python train.py --num_hidden_layers=11 --hidden_size=160 --attn_scale=0.125 --init_std_up=0.0304 --dataset="wikipedia_en"
Each number is 128 + 32 x the weight over its row's rms, rounded and kept within 0 to 255. Layers, rows and columns count from 0. The size above them is the row's rms in percent of the matrix's.

# layer 6 attention key, 256x160, rms 0.13, rows 140-161, columns 0-159
size [ 93  78  81  94  95  84  88  88  91  89  96  99  97  94  89 112  96 101  92  91 102  96]
[[154 125 108 102  76 117 139  96  97 179  93 121  88  77 139  93  89 147 109 189 112 150  83  95 137 125 184 105 175 151 114 132 180 133 244 173 115 139 156 133  67 143 128 170  81 238 206  69 115 106 103 105 137  89  88 131  74  90 125 118  97 147 112  65  96 163 130 140 144  88 170 104 158 167 154 168 120 119 171 116 130 105 147  97  94 150 107 138 133 133 178 158 116 117 115  95 152 194 156 147 143 104 109 143 101  91 145 154 139  83 119 123  98 115  99 146 132  70 119  85 106 127 118 117 133 165 136 113  91 126  67 140 125 107 127 145 162 174 116 129 149 167 142 180 126 131  93  98 146 148 121 155 106 114 141 115 166 146 162 111]
 [152  53  91 123 157  48 115  85 159 137 137 106 125 110 118 137 151 130 138 138 143 145 154 114  92 117  63 159 153 113 112 191 132  87 140 139 104 102 101 133  84 124 115 152 144 152 112 102 124 131 165 142 158 129 135 168 114 100 129 132 103 129 123 145 114 124 162 129  96  87 132  93 103 113 109 122 165 127 121 127 130 152 113 190 138 143 137  93 157 105 126 130 116 176 100  84  94 111 166 107  76 129  33 164  99  69  58 166 123 111 136 101  73 155  77 136  98 147 136 120  80 154 107  88 136 171 143  47 168 147 114 178 125 151 198 149 153 147  82 119 196 173 162  53 116 123 171  85 174 134 127 118 123 153 218 188 127 118 132 105]
 [119 117 122 148  75 144 110 176 107  66 141 127 142 107 180 157 104 143 108 130  78 135  97 112 146 130 105 123 136 184 118  78 179 141 144 157 156 127 115 145 122 103  58 119 109 146 112 114 102 141 110 115 123  80 151 159 153 163 117 214 115 143 118 168  57  73 139 142 145 153 122 140  86  94 128 125  80 163 145 120 154 140 140  83  88 153 136 151 123 107 151 100 183 162 144  67 149  89 174  81 104 210 149 193 150 140 192 146 100 175  97 119 136 175 103 162  74  97 114 133 153 154  87 102 158 117  86  72 110 138 119 113 120 133 101 106 169 111  63 201 176 167 139 148 120 135 182 127 138 168 125 155  92 105  96  99 122 190 123 155]
 [119 128  76 189 119 205 132 143 121 113 152  89 164 142 106 122  94 153 128 118 162 133 122 132 115 173 136 189 156 143 102 131 114 158 175 120 160  82  99 150 117 171  91 101 132 155 124 132 117  80 112 104 137  93 146 138 120 119  96 129 195 178 204 117 126  98  83 164 146 145 145  85 104 103  83 141 125 105 102 111 119 152 100 111 134 218 100 133 107 136  63  84 145 124 109  79 164 115 145  47 229 154 118  82  76 171 120 114 135 140 138  91 154 129 231  85 112 160  94 142 132 124 165 124 122  84 107 124 123 120 166 144 119 158 142 135 135 159  76 153 158 101  75 150  95 108 112 146  98 124 149 143 134 117  72 122  90 160  86 149]
 [155 170 106  85  98 163  42 188  97 125 104 121  85 111 111  85 111 142 124 128 124 150 133 190 130 194 161 105 171 163 142 101 149  17 220 118 104 143 136 152 109 132 129 118 158 152  75 195 140 113 147 125 140 101 109 106 142 154 139 169 121 110 137  93 126 153 110  99 137  97 171 180  91 131 145 153  72 112 136  92 154 127  92  88  97 129 109 127 161 150 195  97 152  79 142 100 129 149 119 173 140 141 139 132 134  96 177 168 118 204  66  84 151 162 103 111 166  90 117 153 116  92 146 125  77  99 114 154 117 120 104  98  65 122 150 102 143 120 100 139 136 157 138 161 128 132 126 141 171 146  87 160 151 149 135 158 162 182 182 137]
 [129 160 108 162 112 190 150  90 174 156  94 137 127 145 108 131 116 138  84  88 136 116 111 190 102 147  68 181 107 105 141 123  85 141 132 119 160 169 118 151  63 109 174  80 117  68 177 146  95 106 143 114 100 118 100 153 164 164 178 158 103 144 154 111 158 160 134 130  85 182 182 135 121 123 148 130  71 169 114 112 126 111 110 120 202 164  97 144 115 109 172  92 142 124 103 101 153 137 113 169  99 130 168 131  84  83 106 109 148 112  78 109 114 129 101 129 120 121 114 118 107 143  99 132 120 141  91  81 158  93 119 141 154 149 160 114 143 145  50 135  69 127 216 105  64  80 210  81 159 102 147 135  79 124 161 151 132 184 162  80]
 [141 128 126 111 125 134  81 155 114 159 139 145 158 135 124 214  70  74 170 178  46 108 162 155 129 148 100 157 140 142 145  87 100 176 135 139 147 183 136 183 123 177  81 149 166  67 105 154 159 107 131 132 148 136 204 135 154 182 125 173 113 109  75 189 139 136 152 127 160 144 163 165 128 150 132  78  91 107 158  79 113 110 116 105 104 107 143 179 159 126 123  80 115 134 106 150  90 193  82 140  89  90 149 132 150  82 108 103  67 104 165 124  91 102 101 164 164 166 129 129 110  80  99  91 110 155 157 152 149 142 129  99 134 165 103 155  79 100 141 110 156 115  91 140 119 147 106 121 139  95 152 125 123  76  38  85 136 149  92 148]
 [ 98 109 124 121 121 115  70  92 135 107 136  75 164 117  93 136 104 184 136 104 145  95 199 186  97 102 111 177 113 155 130 155  54 146 110  99 133 142 172  80 159 112 132 123 136  90 120 136  81 180 125 113  98 107 141 160 141 103 145 132 105 117  86 107 167  71 110 147 110 132 173 150 166  74 126 169 132 196  76 104 120 200 129 104 170 139 134 131 163 155 112  89 147 110 122 179  90  89  78  82 114 151 149 154  89 133  97  77 164  95  97 159 139  76 186  82 160 109 103 143 144  64 170 135  82 157 169  97  64 112 164 157 138 152 184  83 175 146 114 111 101  85 114 101 108 153  70 113 124 118 153 128  85 123 138 125 115 143 101 113]
 [191 123  78 175 144 122 148 135  86 157 115  64 103 131 139 149  90  88 136 110 203 143 185 158 127 159 178 106 135 167 165 154 128 167 126 141 123 117 147 157  85 143  99  90 136 154 130 125 133  72 119  98  99 108 101 122 112 176 121 125 125 115 113 117 120 168 113 125  86 115 106 104 137  62  93 148 110 154 132 125 176 133 150 140 139 154 134 152 119 141 108  83  85 131 125 133 146 100 127 181  95  72 153  90  92 124  25 154 169 131 145 100 161 150 108  99  81 151 155 143  77 156  71 132 106  84  95 130 148 192  94 191  81 149  86 189 151 160 167 105 162 113  44 129 156  80 178 131 145 134 133 169 167 141 176 126  85 123 145  96]
 [143 161  94 133 115  69 113 114 172  98 152 157 153  96 125 138 119 168 152 118 126  94 143 132 127 133  93 104 105 113 166  80  80  78 121 113 157 132 121 136 150 162  88 115  93 104 144 169  92  94 156  93 141 118 145 115 176  91 114 148 147 119 108 158 133 139 124  88 131 185  63 138  84 145 152 110 155 171 175 118 109 138  89 163 171 130  99  98 127  87  96 106 105  95 133 123  69 132  78  99 173 175 128 109 162 123  85  90 138 119  69 176 254  94 154 122 153 121  90 141 169 170 195 178 140 137 159 121  65  94 178 114 185  90 167 142 129 149 105 107 115 142 122 110  81 177  97 168  90 162 108 126 172 166  85 149 159 125 156 155]
 [137 166 125  76 109  85 140 103  93 115 149 133 120 102  81 151 133 173 176  82 154 130 144 119 145 129 139 124 189 101 166  79 142 113 139 188  85 185 131 126 153 104 121 100 166 121 133 147 137 160  97  94 102 130  72 117 119 146  74 182 148 150  76  91 113  98  82 127 113  72 124  97  97  77 126 132 119 147 102 128 148 183 138  95 113 195 182 132 103 111 203 105  77 127 145 161  96 154 115 191 181 202 156 204  74 121 117 142 123 154 205 146 160 120 116 161  99 115 117 119 100 168 146 173 117 135  86 131 131  82 143 126 151 160 185 119  88 132 107 123 107 144 194 126 118 142  71 111  96 140 142 154 149 114 119 183 163 147 162 114]
 [108  86 134  75  80 154 105  91  84 100 153 102 178 156 138  91 144  79 111 160 171 105 110 124 131 155 137 146 175 168  77  97 122  92 170 111  73 104  98 126 110  90 119 122 103 139 136 179 144 102 165  76 129 143 185 135 116 125 160 126  99  81 156 124 115 170 134 118 102 125 136 135  65 115  91 151 149  78 176  94 117  92 145 198 180 111 148 142 140 103 188 179  69 104 101 123 150 120 170 103 113 151 129 110 107 164  53 145 101 127 163  84  90 120 101 160 230 104 149 111 159 106 126 164  75 182 125 155 107 144 133 127 180 135 115 196 123 145 147 147 147 149 132  83 156 148  88 130 141  87 142 145 167 106 110 155 135  57 139 144]
 [121 132 140 134 152 159 150 167 148 148 138 129 122 114 108 156  95 140  96  79 182 123  99 116 133  86 107 151 105 152  87  92  89 122  95 143 157  78 126 104 176  92 136 176 120 104 110  85 168 116 130 122 111 138 127 173 113  95 131  85 163 117  97  83 135 111 144 152  97 110  96  97 143 191 147 203  80 148 167 172 129 131  69 180  87 160 134  86 137 126 109 101 157 147 163  65 169 127 129 149 206 165 179 115 113 131 184  84  91  84  86 146 195 176  81 151 110  57 114 157 144 130 126 150 143 213 130  80 140 113  67 186  95 114  98 102 110 177  91  96 129 137 129  93  98 145 177 111 112 128 123 131  93 112 112 100 137 179 115 145]
 [151 129 133 194  97  88 101 113 159 133 110 126 134 103 147 129 173 164  77 166 131  71 102 162 114 131 119 109 172 112 128 126 106 165 155 154 131 114 150 131 124 115 132 143 131 171 128 104 143 116 100 103 144  61 119 118 141 123  86 182 125 129 163  96  70  92 161 152 110 145  86 101 203  60 103 115 145  88  73 126 171 164 205 142 144  96 104  95  80 127 128 126  77  94 112  87 153  96 134  95 121 135 172 159  81 139 129 127 104 145 135 139 148 128 137 154  58 117 114 104 190 109  70 158 146 139  49 107 141 100  80 185  52 111 108 109 128 169  86  71 144 107 159 148 129 140 154  52 100 159 128 155 142 117 142 150 132 193  72 142]
 [ 71 106  77  94 160  87 110 115 136 103 131 173  60 202 105 144 167 159 132 156 123 174 187 142 150 121 134 153 162 152 134 120 131 147 140 136 126 195 113 165 189 123 123 147  91  98 131 156 139 172 105 142 120 100 132 110 116  62 170 123  86 169  97 173 118 151 164 117 152 146 185  75 122 196 131 116 127 129 154  93 100  93 131 120 143 147 170 101 130 166 164  83 136 158 156 132 103  73 104 175 127 134 147 116 103  85 107 132 106  85  94 150 156 104  83 197 149 134  87  45 148 154 102 126 132 161 149 132 168 167 157 124 191 138  69 126 113 130 153 148 161 153  79 119 130 124  87 127  93 174  85  99  96 121 162 133  53  88 154 141]
 [168  97 143  97 151 146 159 185 112 148 126 105 151 171 104 153 137  99 122 137 175 139 181  73 103 118 134 130 129 158 103 116 162 104 175 126 160 123 119  98 119  75  96 133 115 142 151 144 139 158 180 172 128 163 191  81 130 148  91  97 190  87 138 146 158 148 109 176 156 107 115 127 142 110 151  91 136 150 148  79 146  37 177  82 121  93 169 125 149  89 170  87 122 159 146  96  75 130 151 152 105  86  74 117 190 122  96 135  95 110 187 125 137 179  70 135 143 166 130 119 131 129 115 130 129 160 142 147 140 144  89 118  98  89 120 150  74 118 188  49 156  75 104 113 134 113  85 136 114 142 153  68 195 150  93 132 139 102  68 177]
 [ 95 127 139  99 134 137  97 144 136  82 129 136 150 122 141 109 128 172 148 103  93 165 148 137 111 125 170 181 177 130 138 155 122 104  95 109 103 159  93  82 167 117 186 102 158 155 110 131 158 103 111  99 121 195 180  70 130 120 147 142 110 102 148 120 110 140 159 134 123 157 169 102 174 169 164 188 103 180 105 115  58 107 122 103 168  92 116 112 112 109 122 186 127 106 164 126 151 109 143 144  80 157  96 143 157 114 133 120 105 106 126 139  58 156 113 163 127  94 183  96 119  81 107 118 215 126  49  33 126 167  82 111  89  78 118 168 124 136 176 156 128  63 146 148  80  66 184 112  96 148  90 160 132 122 121 173 114 144 129 153]
 [171 152  71  92 122 118 103 123  99 134  96  64 106 109 169 108 105  96 155 142 140 130 157 106 128 163 127  99 100 119 170 158 113 145 164 146  40 145 119 157 146 132 105 143 180  81  99 123 102 145 115 128  68 120 133 139  97 134  67  81 169 146 100 166 143 134 137 203 146 135 152 208 125 140  65 133 148 150  80  97 138 139 165 145  50  86 157  69  75 129 135 170 114 109 122 173 134 126 107 137 167 181 143 111  82 114 187 152 150  58 154 160 160 152 142  97 103 115 111 102 112  60  72 124 142 131  91  57 169 133 137 114 125 158  95  98 129 122 107 163 191 125 122 111 139 100 120 145  97 107 104 163 137 180 134 127  87 114 160  89]
 [117 158 171 118 124 107 151 119 104 170 145 143 151 158  88 102 140  78  93 120 127 128 139 173 136 123 195 143 121 107 142 184 126 121 156 203 123 171 104 159 138 186  95  89  92 114 155 111 179 113 128 105  93 125 146  73 142  99 127  69 149  82 160 142 153 136 128 174 144 116 149 131 130  73 134 145  98  88 157 111 145  87  78 148  94 147 110 118  92  65 114 110 114 121 137  89 129 134 168 136 100  86  49 100 105 146 149  68 100 205 129  78 111 122 124 155 115 114 122 180  97 139 106 124  99 161  83 173 155 104  87 150 171  59 114 107 138 182 136 173 181 178 198 109  95 147 111  66 160  84 153 121 128 163 181 128 157 122 141  92]
 [132 150 137 126 122 138 144 159  89 139 107  60 105 191 157 158 137 101 177 103 141 172  94 134 122 114  89 155 142 151 122 108 112 123 154 110 121 161 114 149 123  93 133  84 108  93 155 103 135 145 142 131 174 161 169  89 127 178 135 155 161  26 141 116  99  81 109 150 149 145  70 132 155 126 172 170 125  68 121 143 114  82 197  84  85 128 134 126 126  83 107  71 125  93 119 129 108  89 117 123 104 146 195 181 119 155  38 120 124  85 139 126 142 102 123  89 116 153 155 161 144 164 135  90  68 120 159 163 129 128 122 132  88  77  73 164 134 105 169 158 102  85  95  79 148 135 161  80 163  86 165  91 176 109 100  62 108  95 119 101]
 [184 149 120 126 141 133 143 140 131 118 127 158 145 138 100 100 137 164 153  83 191 117  93 148 135  87 134 121 139  87 122  98 109   6 109  83 158  75 155 123 160 142 115 137 172  87 128 100 172  65 103  76 114 137 112  97 158 117 164 104 185 127 132 151 127  97 140 136 100 113  73 141 117 140 137 168 135  73 155 208 143 127  75  83 182 138 111 151 169  51 197  79 103 119 137 176 187 139 117 112 179  88 148 136 125 102 142  71 166 201 121 143 200 132 145 119 127 172 173 149 170 158 131 124 134  97 146 146 109 101 110 122 159  98 164 100 119 142  76 158 111 134 128 112  88 149 100 117 121 163 130 125  98 164  99 144 159 131 117 113]
 [145 174 139 106 112  70  98 166 138 147  83 179  96 110 148  65  82 135 145 125 165  86  47 158 170  81 105 121 156  97 111 192 129 150 135 119  90 118 139 126  92 128 119 133 159  70 215 129 147 169  85 146 121 140 114 158 124  97 139 100  96 106  95 108 140 136 196 146 126 116 120 103  82 140  41 122 165 140 156 132 122 170 125 181 135  99 115 126  88 113 132 113 122 195  75  96 156 145 132 122 119 127  96 212 184  89 126 173 217 110 122  41 166 133 145 152 137 116 143 111 129 129  95 134 135 173 137  92 133  91 128 161 134 109 136 137 166 112  93 111 170 168 122  74  96 126 124 153  87 153 113 152 117 149 100 156 160 148 122 127]]
# layer 6 attention query, 256x160, rms 0.123, rows 141-161, columns 0-159
size [ 79 107  97  96  91  96  98  91  94 104  98  91 103 103 112  93 112 101 102 106 101]
[[129 114 147  81  98 132  90 111 111  99 155 103 126 120 145 112 144 162 107 169 103 144 120 147  86 139 120 111 124 112 170  94 117 112 150  93 222 138 126 147  99  96 203 186 142  84 128 152 122 133 110 132  72 144  91 111 154 149 154  79 160 122 174 134 126 116 123 134 111  51 156 148 133  61 154 126 109 146 108 146 112 116 122  83 163 166 107  93 135 104  92 103 157 135 113 137 112 155 200  68 120 171 183  89 138  78 154 179 141 110 158 186 160 128 151 175 177 139 171 135 117 129 148 182 132 121 171 191 100 106 154 152 183 187 157  44 130 150  74 133 133  80 153 104 174 189 102 138 108 139 142 144 161 142 132 170 103 142 115 178]
 [144 150  85 142 110 190  88 100 133 157  83 143 121 145 229  59 149 143  96  99  74 167  33 176  94  87 141 108 115  98  75 162 105 138 106  84 154 141 156 164  60 193 130 121 105 143 136  96 157  82 152  73  66 168 140 130 107 104 116 113  95 161 131  91 150 134  86  92  91 108 147 114 142 112  99 179 112 158 141 119 129 177 102 112 171 113 161 108 172 132 105 138 126 171 124 120 139 112 166 189 135 113 131  84 102 108 115 161 113 111 138 144 141 143 145 127 173 127 122 150 109 158  90  72 146 177 130 104 124 137 108 105 176  99 166 173 120 193  42 138 124 116 144 145 112  75 139 127 169 144 126 128 144 163  92 136  89 125 132 133]
 [129 160 120 109 172 106 151 100 202 127  99  88 107 187 114 152 134 111  96  80 103 121  94 135 139 117  93 125 126 119 119  89  84 194 104 134 169 156 134 135 125 127  87 144  69 185 147 106 126 111 144 144 114 119 135  73 138  39 197 169 103 111 204 141 142 128 191  87 172 149 160 177 101 133 122 133  71 127 159 117 189  98 153 145 111 139 143 170 112 142 141 156 102 136 100 112 158  51 154 144 120 143 111 133 110 137  70 123  82 121 144 139 102 135  84  73 132 137 116 157 107 144 115 134 140 150  75 165 152  93  73 107 133  57 137 169 121  73 164 120 118  99 155  99 108 105 143 182 160 122 139  73 147 102  90  93  58 102 119 161]
 [113 133 142 152  62 145 133 120 121 124 142 152 162  31 164 126  87  77  98 123  98 128 107 114 141 122 137 165 124 135 158 155 135  98  43 115 141 123 135 105  72 124 128 173 114 145 153  96 160 138 187 111  78 146 101 101 162 119 137 119 125 112 138 178 148 143 114 141 125 123 131 144 133 100 173 145 107  76 172 150 184  69  82 160 137 140 132 106 103 151 125 140 145 139 151 126 176 149 165 152 120 149  36  85 154 172 141 103  74 162  86 117  73 152 131 113 106 147 199 122  94 137 156 144  89 135 106 151  50 227 177 130 135  81 107 123  89  93  96 141 142 179 107 108 110 162  94 114 168 137 162 172 128 129 153 150 132  78  74 153]
 [129 151 187 181 124  76 121 111 174 100 143 109  96 132  85 102 129 134 184 100 142 115 113 142 126 133 145 108 154 163 123 183 184 159 175 165  85  96  97 103 129 120 104  92 121 114 104 107 109 149 105 156 150 137 132 142  71 172 106 101 198 181 154 120 151 143 155 100 150 157 150 139 141 151 140  73 164 167  59 165 162 109 150  95 151 109 113  94  97  95 120 174 133 143 127 136 119 100 135 123 107 206 156 125  76 149 157 108 133  89 162  84 100 154 191 122  86 200  62 159 194 144 101 121 162 120 125 119 126 105 134  94 172 135  68 129 166 141  95 160 145 190 108 174 125 174 122 140 104 120  36 141 159 130  99  72 136 127 121 134]
 [148 103 130 175 121 155 107 164 134 160  96 186 122  68 144 136 175 115 137 145 133  95 100 104  83 111 124 178 119 114 124 120 208  64 140 129  85 143 159 150 194 162 171  80  64 108  68 167 150 108 120 140 120 125 131  93  94 138 121 122  97 123  77 148 124 115 116 100 123 200 168  62 154  92 154 110 163 105 145 161 134 151 124 157 154 193 119 168 172  62 143 154 131 145 130 138  99 121 196 138  84 110 148 125 123 149 113 160  95 111  93 144 114 181 119 163 162 122 132  84 109  90 160  98  90 127 172  73 173 131 174 113 184 208 161  91 144 169  64 155 133 146 124 144 147  94 145 166 109 115 117 182 120 142 134 102 145 151 118 134]
 [113 144 102 116 125  94 155 103 190 133  91 159  87 188 153 112 154 131 135 121 103 193  58 157  81 149  64 129 115 127  71 141 104 167 142 122 144 169 127 169 108 160  90  88 109 150 150 108 162 108 143 158  94 112 141  86  58 143 135 124 100 150 189 161 154 136  76 179 144 119 173 165 146 181 100  96 199 171 104 100 163 100  97 106 128  84 110  90  71 142  92 157 139 146 136 158 136 148 146 144 173 131 118 158 147 113 151 170 146 119 219 154 109  81  99 167 106 145 143  98 107 141  98 151 112 115 102 116 176  86 103 164 168 125 175  89  68 109  71 128 182 123 175 147 157 127 139 158  90  93 133 112  90 120 142 123 152 150 105 156]
 [150 163 155 106 109 182 118 105 110 122 172 120 172 171 153 136 165 136 117 145  62 155  80 109 132 115  68 120 102 142  89  95 114  93 147 115 133 103 177 115  93 151 124 185  78  85 151 126 108 104 119 124 104 146 201 149 166 128 125  74 153 139 137 133 129 144 155 116 145 112 185 142 141 103 177 128 115 141 130 163 146 103  75 108  95 151  94 142 107  90 158 128 167 151 108 136 145 122 128 129 227 157 127  71 223 115 157 101  90 153 139 117 129 183 104  36 116 119 126 120 127 103 140 143 126 124 112 118  14 114 100 133 102  94 137 171 168 106 121 130 119 139  82  82 112  58  92 166 127  99 130 159 104  90 137 178 133  88 159 144]
 [ 96 184  75  99 164  83 160 127  77 116  97 199  92 108 133 162 159 151 135  97 184  93 111 136 161 124 184 142 217  56 126 121 104 178 163 120 148 114 142 148 169 117 110 129 117 109 140 106 179  68  78 125  96 168 129 103 153  97 140 117 164 184 138  95 121  84 103 116 113 114 168 108 102 167 157 141 170 148 103 102 153 124  81 108 117 128 121  94  77 135  90 176 139 111 105 142 128 154 136  83 172 121 104  88 188 169  94 121 144 137 149 114 148 128  90 149 116 147 215  81 117 105 125 110 155 116 146 140 155  52 209 120 141 185 135 151 127  74 156 164 134 107 177 139 129 143 115 127 139 105 116 138 111  91 186 126 124 162 127  95]
 [ 75 159  94 153 139  20 199  98 132 104 113 107 135 114 143 123 165 151  90 106 161 181  56 182 133 135  97 133 147  74 125 154  85 161 116 122 108  97 170  98 137 178 115 147  91  96 121 112 158  83 172 140 113 178 160 106 128 162 108 148 141 150 157 151 130  63 121 117 148 157 135  87 105 140 129 113 113 120  99 112 146 127 136 187 135 114 137  97 138 221  80 115 138 103  90 180 125 107 156 104 121  82 154 162 121 124 183  94 147 186 137 137  91  50 164 131 179 125 164 116 169 167  87  71 129  90 165  96 106  92 141  68 152 135 115 186 138 121  82 118 124 149 112 101 148 175 162 133 106 104 105 120 107 162 140 139 123 152 134 108]
 [153  82 167 180 128 160  55 120 165 112 130 123  59 151 144 100 152 132 138 129 161 131 121  95  74 129 124 104 177 128  38 112 122  83  92 119 127 115 143 176 133 164 132 127 132 140 179 106 142 133 129 118 122 129 156 130  89 103 157  95 121 126 143 148 119 131 138  82 107 120 214  93 115 161 144 125 164 107 166 138 118 173 186 131 160 153 122 135 106 134 239 159 127 102 132 152 127 108 188 138 157 106 144 129 140 135 156  57 135  94  72  81 123 152 106 110 139 110 161  84 113 198 174  98  89 166 143 145 140 133 154  85  84  80 114 166 212 112  99 131  98 147 198 180 116 131 157 105 127 151 104 158 161 138 149  99 168 110 143 173]
 [143 147 113 151 185 153 165  85  81  54 176  49 137 182  69 114 124 135 138 114 136 110 137  62 155 123 109 166 152 169 131 149 145 103  56 115 189  90 147 121  94 160 127 160  75 154 150  73 149 101 188 113 135 138 112 118 161  98 135 133 107 118 127 143 106 182 104 148 104  91 134 139 129  79 117 172 139  76 135 127  69 137 102  69 164 128 138  69 166 180 123 143 136 105 182  61 150 139 129 147 127 149 153  72 100  99  74 165 123 143 128 126  86 126 129 104  87 116 131 169 137 110 129 140 123 107 133 144  73 151 139  97 114 128 106 161 147  80 190  97 159 132 140 133 119 122  76 173 184 138 103 139 153 172  74 124 133  61 134 148]
 [122 156 157  95 135 136 128 124 138 164 133  87 148 138 122 139  84 150  94 132  87 148  77  91 131  92 142  77 113 139 136 120  82 162  95  67 120 156 169  82  93 169 114 114 134 172 152  96 129 112 102  95 109 101 146 121  99 135 133  89 163 161 147  88 179 111 129 140 181 141 104 104 155  49 144 164 120 117  84 141 145 119 118 126  98 117 114 136 100 135  98 143 127 143 148 112 115  85 110 113  87 146  97 184  90 159 131 115 139 123 216 117 129 115 148  67 109 153 112 184 189 176  89 115 130 143  86 144 152  98 111  56 102 106  99 183  73  71  91 140 108  90 119 212 209 153  95 106 121 121 116 128  69 148 124 116  61  49 118 150]
 [110 124 123 143 167 131 115 163 168 159 155  89 109 125 116 147  87  99 137 137 161 107  86 161 138 156 120 124 165 105 124 194 155  69  89 166 119 152 146 129 138 146 154 129 126 149  82 147 101 124  63 137 191 125 108 129  98 166  66 193  99 149  98 129 131 156 170 137 136 125 135 102 119 188 136  89 133 215  61 123 188 163 142 149 127 201 107  85 145  96  90 145 167 141 144 128 100  98 106 167  38 168 130 185 133 121  96  79 143  64 160 106 123 122 124 189 136 148 148 118 157 132 122 101 147 175 151  97 152  57 139 179 167 163  98 110 134 143 117 129 150 160 121 124 150 119 117 111 136 198 147 145 135  84 139 183 106 158 178 101]
 [106 105 156 128  93 248 142 124  93 113 160 116 113 204  64 137 136 155 142 160 159 159 135 156 122 125  92 140 125 166 129  47 147 122 147  78 178 124  76 122 139  82 145  13 137 107 128 166  79 111  98 141 117 151  94 115 140 108 156 134 132 131 111  96  63 134 130  87 143 160 117 195  99 115 156  82  60 101 154 103 149 130 155 111 138 104 141 149 174 127 197 155 152  62 155  84 159 111 128 143  59 126 180  98 134  81 124 168  95 147 120 138 121 126 119 126  99 114  83 140 168 153 136 183 133 143 139 170 123 131 110 155 165 133  84 107 120 114 175 118 165  84 126  94 145 129 151 143 126 153 106 133 159 141 125 125  91  96 121 140]
 [207 132 127  78 147 115 126 136  53 114 137 149 140 136  94 162 106  75 151 107  82 124 204  81 174 121 160 124 115 198 173 160 164 164 166 107 137 154 144 108 178  84  88  87 109 110 137 101 131 112 168  68  84  97 142  86 143 125 119 139 175 117 151 153 120 209 166 117  95 158 170 136 108 133 144 157 132 117 138 136  91 115 123 149  64 118 160 174 118 150  72  84 126 104 106 101 158 134 106 157 149 121  88 116  99 105 150 109 101 148 149 106 166  69 101 133 113 182 194 150  95 150 136  82  54 121 106 115 118 132  90 131 135 132 150 131 147 141 126 113 103 119  90 164  87 147  54 127 109 179 171 142 152 164 124  84 127 105 132 193]
 [149 135 142  93 137 130 120 120 173 113  73 109 110 182 164  78 188 152 167 101  82 114  83 153 183 127 147  91 118 171 167 139  91  90 195 144 150  79 172 135 138 142  94 115 126  94 107  55 108 112  88 187 121 115 129 171 152 114 133 104  82 147  96  96 132 113 136  89  72 107 115 100 119 101 134 131 183 109 123 176 125 179 131  99 131 102  79 127 147 170  75 156 146 194 165 156  93  93  74 112 110 134 161 136  86 143 142 125 176 130 106 140 151  77 218  86 172 103 111 126 110 132 166 114 137 178  91 150 116 109 158 157 130 155 138 104 153 118 156 117 105 194 186 190 141 158 107 103 146 117 138  99 133 164 141 176 142 183 140 125]
 [ 95 147 124 151  92  94 104 121 123 132  81 103  69 166 139 107 179 148 151 130 175 102 119 188 134 108  92  76 135 108 155  95 127 144 120 116 154 101 133 157 155 144 114  79 149 125 129 143 141 115  52 115 113 123 171 171 148 105 119 130 163 157 174 103 188  49 115 106 112 132  89  95 147 124 137 150  97 109  80  86 113 146 192 118 205 142 157 109  89 130 155 108  92 140 142 131 110 118 112  98 126 112 156 188 115 197 105  98 125  96  88 125 146  78 103 204 151 109 101 109 204 134 137  97  95  60 125 146 143  77 162 175 135 158 145 134 104 120  81 127 109 116  83  59 144  97 133  61  62 151 109 171 169 165 127 160 118 126 149 122]
 [ 97  67 161 110  76  95 114 164 137  76 136 189 158  92 120 141 143 115 123 152  95 158 177 127 149 108 123 136 185 140 113  46 127 146 118 131 174 130 161 187 113 106 111 123 129 142  92 137  91 164 145 109 148 131 185 140 107 116 122 127 170 140 103 123  75 126 145 123  87 152 109 158 128  89 130  93  97  38 165 129 126 189  79 117 178 105 185 183 142 120 167 104  92 146 156 115 154 108 168 153 160 135 116  71 146 177 163 138  80 106 113 178 161 177  92  40  61  86 103  80 165 109 175 104 148 156 135 126 124 187 124  75 116 135 139 143 144 146 127  88 107  90 132 124 123 122 180 141 148 141 129 101 117  96 100  92 139  95 161 158]
 [174 207 135 128  83  76 138 127 134 151  57 125 168 175 134 121  91 140 110 113 170 149  98 146 155 155 166 142 136 142 109 107 106  72 160 132 147  93  80 113 123 135 115 140  42 143 156 113 175  98 112  98  95 156 118 108  98  86 168 104 165 134 159 141 113  67 113 146 165  88 123 112  89 186 148 165 173 107 203 114 100  39 103 115  99  86 127 155 131 101 136 154  86 144  98 110 157  78 116 136 172 102 137 129 104 154 112 161  97 126 115 136 140 142  88 104 155 114 110 112 128  92 140 193 202 129  66 137 162 137 112 205 114 109 141 144  81 123 134 157 121  81  85 105 165 114  95 137 179 114 142 163 137 146 180 118  70 140 144 122]
 [ 99 112  87  80 154 111 113 123 117 119  69 137 104 158 115 159 120 125 134 122 115 134 150  77 131  70 150 158 147 122 105  98 103 175 112 147  99 140 208  99 121 123  98 155 110  97 182 123 152 233  75 130 136 118 105 138 130 170 154 105  74 174 184 107 105 132 168 194 141 160 126 114 129 132 111 115 191  98  79 113 114  82 141 214 101 146 113 152 152 176 108 108 127 176 121  87 129 163 126 162 118 160 150 156 135 178 118 114 165  79 189 109 116  79  82  95  82 143 176 103 113 136 119  96  96  91 146 139  95 105 142  98 141 156 135 159  96  70 180  81 158 131 146 166 160 117 167  91 107  78 114 110 152 114 188 158 159 145 142 112]]